From a checkpoint of a small transformer trained on Wikipedia.
Size: 12 layers, width 256, vocabulary 4096, 13.9M parameters.
Architecture: RMSNorm before each block, rotary positions, no biases in attention or MLP, untied embeddings, normalized queries and keys.
Training: a variant of SOAP for these matrices, 210M tokens, 6418 steps.
Each number is 128 + 32 x the weight over its row's rms, rounded and kept within 0 to 255. Layers, rows and columns count from 0. The size above them is the row's rms in percent of the matrix's.

# layer 7 attention output (transposed), 256x256, rms 0.037, rows 155-159,186-191, columns 32-63
size [ 94  85  92  93  93 107 100 103 103 107 112]
[[118 154 123 116 144 192 189  90 128 180 133 109  88 165 191 160 163 117 106 115 144 144 144 132 134 143  96 121 125 127 139  70]
 [135  67 151 167  60 129 128 180 164  90 158 184 116 113  86 198  90 108 119 122  68  79 130 104 147 194 111 161 149 170  94 139]
 [164 120  95 141 105 154 205 104 153 129 109 165 139 123 124 152 146  92 129  79 123 129 126 118 170 164 197 133 162 130  94 115]
 [142 146 100  71 166 124 107 131 110 137 137 118 135 158 142 160  74 112 135 139 157  87 143 141 163 135 110  74 161 114  75 185]
 [124 146 146 101 124 164 116 123 120 141 106 139 146 119 181 141 117  96  95 112 174 136 135  99  91 134  90  97 189 130  90 146]
 [137 133 134 134  91 143 176 143 142  99  80 138 105 108 148 149 159 131 173 128 192 127 103 176  90 142  94 146 195 122  99 186]
 [165  75 143 154 119 127 121 101 125  93 129  92  89 158 128 114 110 140 130  66 108 153 150 122 137  99 134 121 164  93 137 108]
 [112 125 151 110 124 120 138 132  82 184 152 184  90 108  94  87 125  99 132 105  71 163  95 182 150 148  73 112 132 166 123 127]
 [142 106 138 205 123 147  83 144 136 144 159 121 149  86 165 154  93 185 128 159 158 132 133 139 185 171 121 102 119 117 156 113]
 [150 110 142 156  66  85  74 170 123 165 136 155  74 101 114 115 169 157 104 128 106 173 123 122 183 110 148  97 172  91 151 111]
 [104 160 126  52 138  86 163 110 129 108  61 177 105 103 164 122 165 118 167  89  78 166 108 150 148  92 136 211 111 137  91  61]]
# layer 7 attention value, 128x256, rms 0.0297, rows 91-95, columns 32-63
size [ 96  89  92  97 103]
[[167 141 112 177 125 146 112 119 137  83 144 122 120 146 196 182 124 120 144 183 156 201  87 154  93  81 131 134 128 148 124 126]
 [111 128 149 124 180 112 120  85 156 103 141 162  68 132  80 119 171 104  90 111  78  97 143 173 180 141 111  65 160 114 179 153]
 [ 94  47 135 145 144  67 151 119 125 178  92  94 111  99 114  99 131 106 156 202 174 148 134  72 131 137 173  96 142 121 184 133]
 [100 137 143 109 167 128 141 151 108  96 123 133 133  90 125 173  84 176 104 169  98 172 136 170 216 118  78 131 108 137 118 109]
 [110 129 131 199 154  84 119 177 126 106 146 156 103 156 115 131 163 125 141 158 138 164 180 151  94 102 103 137 153 155  90 184]]
# layer 7 attention query, 256x256, rms 0.0298, rows 192-217,224-249, columns 32-63
size [114  90  91  73 100  68  97  70  77  98  93  95 102  99 100 109  73  83  66  79  73 136  79  80  72  86  48  78  82  75 107  80 106  92  99 117 105 110 134 103 119 121  43  81  64  86  80 113  90  87  84 101]
[[ 90 139 150 139 111  77 124 144 115 151 135 127 142 103  85 114 133 115 140 162 161 142  97 202 140 100  98 139 121 155 117  85]
 [142  46 135  49 136 150 108 113  72 127 184  95 165 167 123 122 113 126 185 148 128 109 102 103 166  90 128  99 198 110 132 121]
 [189 126  86 125 126 165 129 127 171 135 137 127 108 120 149 147 185 182 149 125 108  59 103  92 157 140 189 178 117 188 171 110]
 [127 141 122 148  85 141 128  93 158 110  82 135 162  78 124 147  68 108 161 103 128 111  71 112 119  83 147 113 168 121 172 102]
 [127 134  85 117 112 129 132 135 142 157 103 116 142 154 173 105  87 132 164  96 115 135 141  87  66  70 117 131 156 145  56 141]
 [131 135  99  98  95 157 124  99 185 114 164 170 139 106 164 151 168 130  95 110 140 114 116 127  99 124  61 137 120 178 146 110]
 [102 125 198 175 200  96  81 119 123  89 185 137 107 152 132 137 133  46  97 150 130 126  91 102 145  95 109 135  73  98 160 166]
 [160 107 103 124 100  93 157 109 134 133  89 128  74 190 111 114 118 110 115 152  68 148 116 120  74 150 108 102 106 171 173 163]
 [128 136 110 115 109 121 104 120 115 187 136  88 127 140 125 134 104 154 105 124 116 121 148 121  80 189 156 131 120 137 176 157]
 [109 194  83 153 137 106 138 137 154 169 118 142 173 135  84 113 125 126 110 144 115 109 111 117 150 150 141 141 134 154 106 181]
 [149 155 155 161 177 118 104 118 134 111 116 101 124 134 180 158  56 133 142 152 177 150  96 152 173 109 137 143 144 131 110 208]
 [119  89  87 176 157 114 129 131  98 143 134 107 170  87 100  79 137 165 126  71  86 146 113  95 101 121 116  96  97 151 112 136]
 [ 89 178  91 125 164 109  71 104  43 125 111 147 140  87  67 129 146 119 122  81 114 122 165 159 182 106 159 158 171 194 122 145]
 [162  65 121  54 133 152 160 140 147 172  75 155 105 138 143 128 167 152 140 105 126  57 112 117 133 149 131 126 125 175 106 137]
 [ 78  91  47 114 154 152 136 119 117  99 100 105 112  97 159 114 164  97 161  86 140 114 109 133 153 118 128 153 149  68 157 185]
 [115  99  84 124  81 144 201 139 159 147  93  51 133 133  47  94 157 151 129 115  92 144 139 123 132 100 151 145 121 183 138 128]
 [ 86 120 156 147 110 148  95  81 178 208 178 128 148 104 178 151 124  51 112 150 117 155 149  94 117 156 109 144  81 155 101 163]
 [155 126 119 101 138 140  98 124 133 113 122 111 193 182 164 179 155 115 159 137 133 133 166  60 120  99 128 113 197  84 117 160]
 [ 96  98 119 133 157  75 171 104 165 110  78 106 193 119 118 120 132  93 131 140 140 125 107 135 130 105 124 108  58 124 145 141]
 [133 114 167 156 112 108 136 199  76 109 140 159  89 160 129  97 129 132 141 124 154 146 175 130 127  60 132 159 158  71  42  75]
 [134 141 102 127  77 105 150 122 116 132 123 134 157 150 166  89 124 168 110  72 185  70 105 184 151  75  94  60 115 153 138 122]
 [110 120 144 129 124 138 124 125  66 116 172  99 118 113 134 105 109 119 123 135 139 174 150 158 121  57 147 146 112 172 126 122]
 [108  84  92 122 110 126 167 133  85 136 163 177 122 188  71 108  88  99 146 134 135 206 149 158 131 114 190 163 139  99 120 123]
 [115 101 154 123 165 142 100 114 117  77 142  52 177 104 177  97 138 143  93 187 123 175 122 136  86  77  50 158 152 160 159 130]
 [ 92 160 129 137 150 130 147 191 131 116 103 151 148 139 149 149 124 160 169 123 121  83 117 115  94 141 111 147 131  62 177 123]
 [110 132 124 134 144 114 127  97 119  98 137 142 153 138 145 114 204 151 181 119 114 160  86 145 140 141  82 144 127 139 165 148]
 [120 164 153 133 148  94 166 162 105 130  87 107 165 140 124 100 141 125 167 169 136 133 198  85 183 106  89 130 145 188 160  86]
 [141 118 169 140 152 167 144 106 166 130 179 146 129  92 176 117 156 135 153 163 126 176 110 146 127 124 133 150 211 126 178 113]
 [121 157 107 128 131 130  34 148 124 138  88  87  88 104  62 142 119 118 110 122  71 108 124 110 108 132 130 105 108 100  94 166]
 [ 61  77 171 120 133  87 108 171 119  59 141  79 107 131 133 157  92 127 140  91  82 100 113 115 125 146 105 139 135 182 107 136]
 [133 152 115 143  70  82 167 131 150 105 120 148 139 106 148 118 186 152 138  65 100 116 154 127 169 126 107 130  93 143  90 144]
 [134 100 129 195 107 132 175 148  93 181 154 103 135 168 183 105 162 153 124 142 159 136 177 203 147 150 118 123 129 171 164 137]
 [129 182 168 140  82 110 114  84 188 139 169 136 121 141 100  93 184 114 146  73 168  73  81 186 189 191 120 145  46 154 107 103]
 [106 142 114 156 152 124 134 164 100 136  75 119 102 100 112 119 151  99 154 162 129 110  90 168 118 131 155 102 106 127 110 135]
 [140 138 115 151 155 163 189  86 118 138 114 163 123 139 140 164 199 129 110 125 123 105 168 121 168 125 156 100 129 128 123 159]
 [127 129 117 145 134 139 151 135 127 130 115 119 118 120 172 136 159  87  99 172 174 181 112 121 144 104 136  94 153 156 122 142]
 [126 131 118  59 121 107  77  95 115 113 113 107 132 142 129 106  72 145 102 104  54 113 136 129 141 145 113 127  68 179 137 138]
 [104 189 135 143 105  82  87 115 119  96 157 120 171 132 113 105 101 109 127 140 176 139 142 198 154 127 134 198 133  94 116 159]
 [ 95 166 107 176 144 122 125 174 137 115 134 168 169 140 139 107 147 175 105 148  66 162 137 103 129 194  83 153 153 149 119 134]
 [147 118 165 127 127 148 106 142  74 151 122  76 113 126  82 105 153  95 152 173 103 127 110 111 157 119 118 168 202 209 134 109]
 [ 96 199  83 124 163  66  98 148 112 148  71  96 120 117  99  88  65 162 137 129  91  86 100 138 175 133  89  78 125  74 113 103]
 [161 127 151 199 152  96 102  84 164 110 101 162 136 157 114 105 167  80  51 113 160 148  91 180 111 143 127 138 134 107 121 137]
 [ 82 103 157 107 117 173 159 106 135 160 134 122 182 106 148 107  90  51 117 105 151 131 143 119 183 103 119 158  98 166 187 172]
 [173 125 100 140 119 162 135  96 167 115 160 168 143 104 117 169 163 136  75 116 118 154  66  86  83 195 164 165 137  86 128 106]
 [127 126  92 125 105 102  95  86  95  91 155  94 192 157 153 146 100  84 107 172 105 191 164  71 162 131 163 118  79 152 158 137]
 [152  88 142 147 112 173 152 159 135 119 143 142 185 132 144 104 130 128 160 123 197 133 160 177  86 140 147  81 151 151 136  93]
 [116 139 137 183 160 110 179 135  97 110 109 121 171 109 130 143 117 134 130 144 126  87 128 198 116 150 140  76 103 142 139 165]
 [147 123 105  77 134 131 159 128 158 167  85 134  93 114 120 168 112 147 103 122  53 108 138 120 185 117 128 137 141 135 116 150]
 [ 99  94  98 140 133  95 110 157 108 151 142 155 174 198 206  97  84 120 103 154 113 149 110 171 124  86 125 128 131 144 112 112]
 [152 104 127 129 105 163  81 112 139 164 118  93 113 109 135 137 126 145 146 129 142 181 165 164 156  76 133 119 158  91 139  98]
 [ 62 182 174 133 104 125 131 121 136 130  32  87 100 123 112 166 135  80 156 104 179 113 107 118 184 132 157  64 145 103 107 137]
 [132 116 192 106 112 202 144 127 186 104 111 126 106 148 138 158 121 120  81 118 125 121 105 111 172 185 137 146 135 169 112 125]]
# layer 7 attention key, 128x256, rms 0.0298, rows 96-120, columns 32-63
size [ 82  93  99  91  92 100  97  93  85  99  94 100  96  95  96 102 123  89  86  80  97  85  83 112 137]
[[194 163 145 131 124  63 163 116 123 131 108 163 122 127 137  97 122 114 167 122 138  83 123 120 128 191 145  68 112 134 112  45]
 [ 86 193 125 140 135 124 155 147  85  81  68 172  81  94 133 132  81 125 167 111 124 156 161 192 145 164  88 115  99 123 134 127]
 [ 85 177 116  70  98 122 154 145 138  92 112 111 110 124 171 141 130  62 141 118 118 164 149 173  80 114 111 128 147 151  95 124]
 [166 131 128 140 159  96 174 126 105 145  89 147 141 123 154  89 168 143 128  48 136  50  82 104 180 184  92 110 136 134 134 133]
 [103  64 163 158 183 152 142 117 116 109 128 194 101 112  81 124 137 175  99 142 151 117  75  73 110 186 126 172 104 119 108  68]
 [ 77 140 123 117 158 106  64 120 167 113 162 132 126 143 106 146 130 140  86 160 124 168 106 114 134 110 159 129 160 119 129 207]
 [138 137  82 148 159 145 133 118 122 137 177 149 189 170 134 188 141 123 166 188 155 118 158 136 145 135 117 127 172  96 142 109]
 [162 174  99 152 111  74  76 117 171 183 194 107 155 166 119 139 107 207 125 153 137 124 132 117 128 130  96 122 124  66  97  54]
 [160 133 108 122 142 110 150 129 184 157 179 137  79  98 138 112 159 127 158 137 159  80 173 159  98 152 113  97  79 159 120  83]
 [146 101 144 113 151  87 146 171 139 137  42 152 120 108 191 125 119 133 173 126 162 166 131 162 122 103 168 147 101 121  62  86]
 [110 181 113  91 169 151 104 147  78 120 129  84 100 151 143 213 178 198 124 112  99  98 166 123 101 155  98  89 133 142 161 148]
 [ 35 107 108  91 194 155 157 161 103 141 121 190 179 110 108 138  67 120 115  92  98 160 134 107 124 118 149 110 129  95 188 105]
 [102 105 121 111 112  74 108  95  99  94 118  80 132 137  82 155 128  47 175  79  97 168  87 170 116 113 110 117 134  87 116 137]
 [111  98 137 170  89 214 122 228 147  96 108 123 158 123 144 101 109 146  63 145 142 172  94 126 156  98 117 166 119 126  94  86]
 [ 86 121 106 141 140 156 136 117 127 118 144 102 190 139 123 205 120 147 134 107 138  95 170  81 138 111 123 128 103 153 154 127]
 [117 143 130 145 133 199 116 140  82 132 112 126 138 147 125 120 109  74 147 160 115 104 153 110  94 138 121 153 140 139 140 123]
 [149 143 138 139 135 113 127 104 140 148  91 128 140  75 117  90 159  69 145 119 131  69 120 117 136 157 150  51 107 123  70  85]
 [ 87 138 134 109 163 117 144 150 108 153 155 159 180 183 115 129 116 145  86 141 151 129 228 124  92 130 124  91 135 120 180 166]
 [155 163 147 106 135 163 158 175 119 119  53 133  93  52 156 121 151 128 154  86 115 108 138 139 139 140 148  98 120 121 109 122]
 [123  75 115 125 131 140 105 131 120 139 166 136 134 115 112  74 123 119 148 108 125  72 163 165 167 129 136 179 126  92 131 107]
 [116 104 144 136 105  86  96 156 196 143 136 144  78  53 140 131 153  92 154 103 135 120 136 116 128 108 116 125 129 121 108 139]
 [189 205 144 149 109 197 156 123 141 145 138 144 142  78 162 163 112 119 157 139 157 107  86  98 171 158 120  95  94 125 130  98]
 [109 177  94 110 169 182 108 119 148 104 168 106 172 164 142 139 147  89 121 155  82 124 166 118 144 114 163 137 137 158 128 154]
 [116 109 115 148 127 155 165  79 129 115 173  83 123 170 103 135 104 147 112 159 148 166 149  61 138  83 106 163 125 150 126 154]
 [144 103 167 150 130  90 159 135 184 145 122 162  95  53 119 104 142 125 125  68 130  84 147 132 142 201 110  91  66 133  97 122]]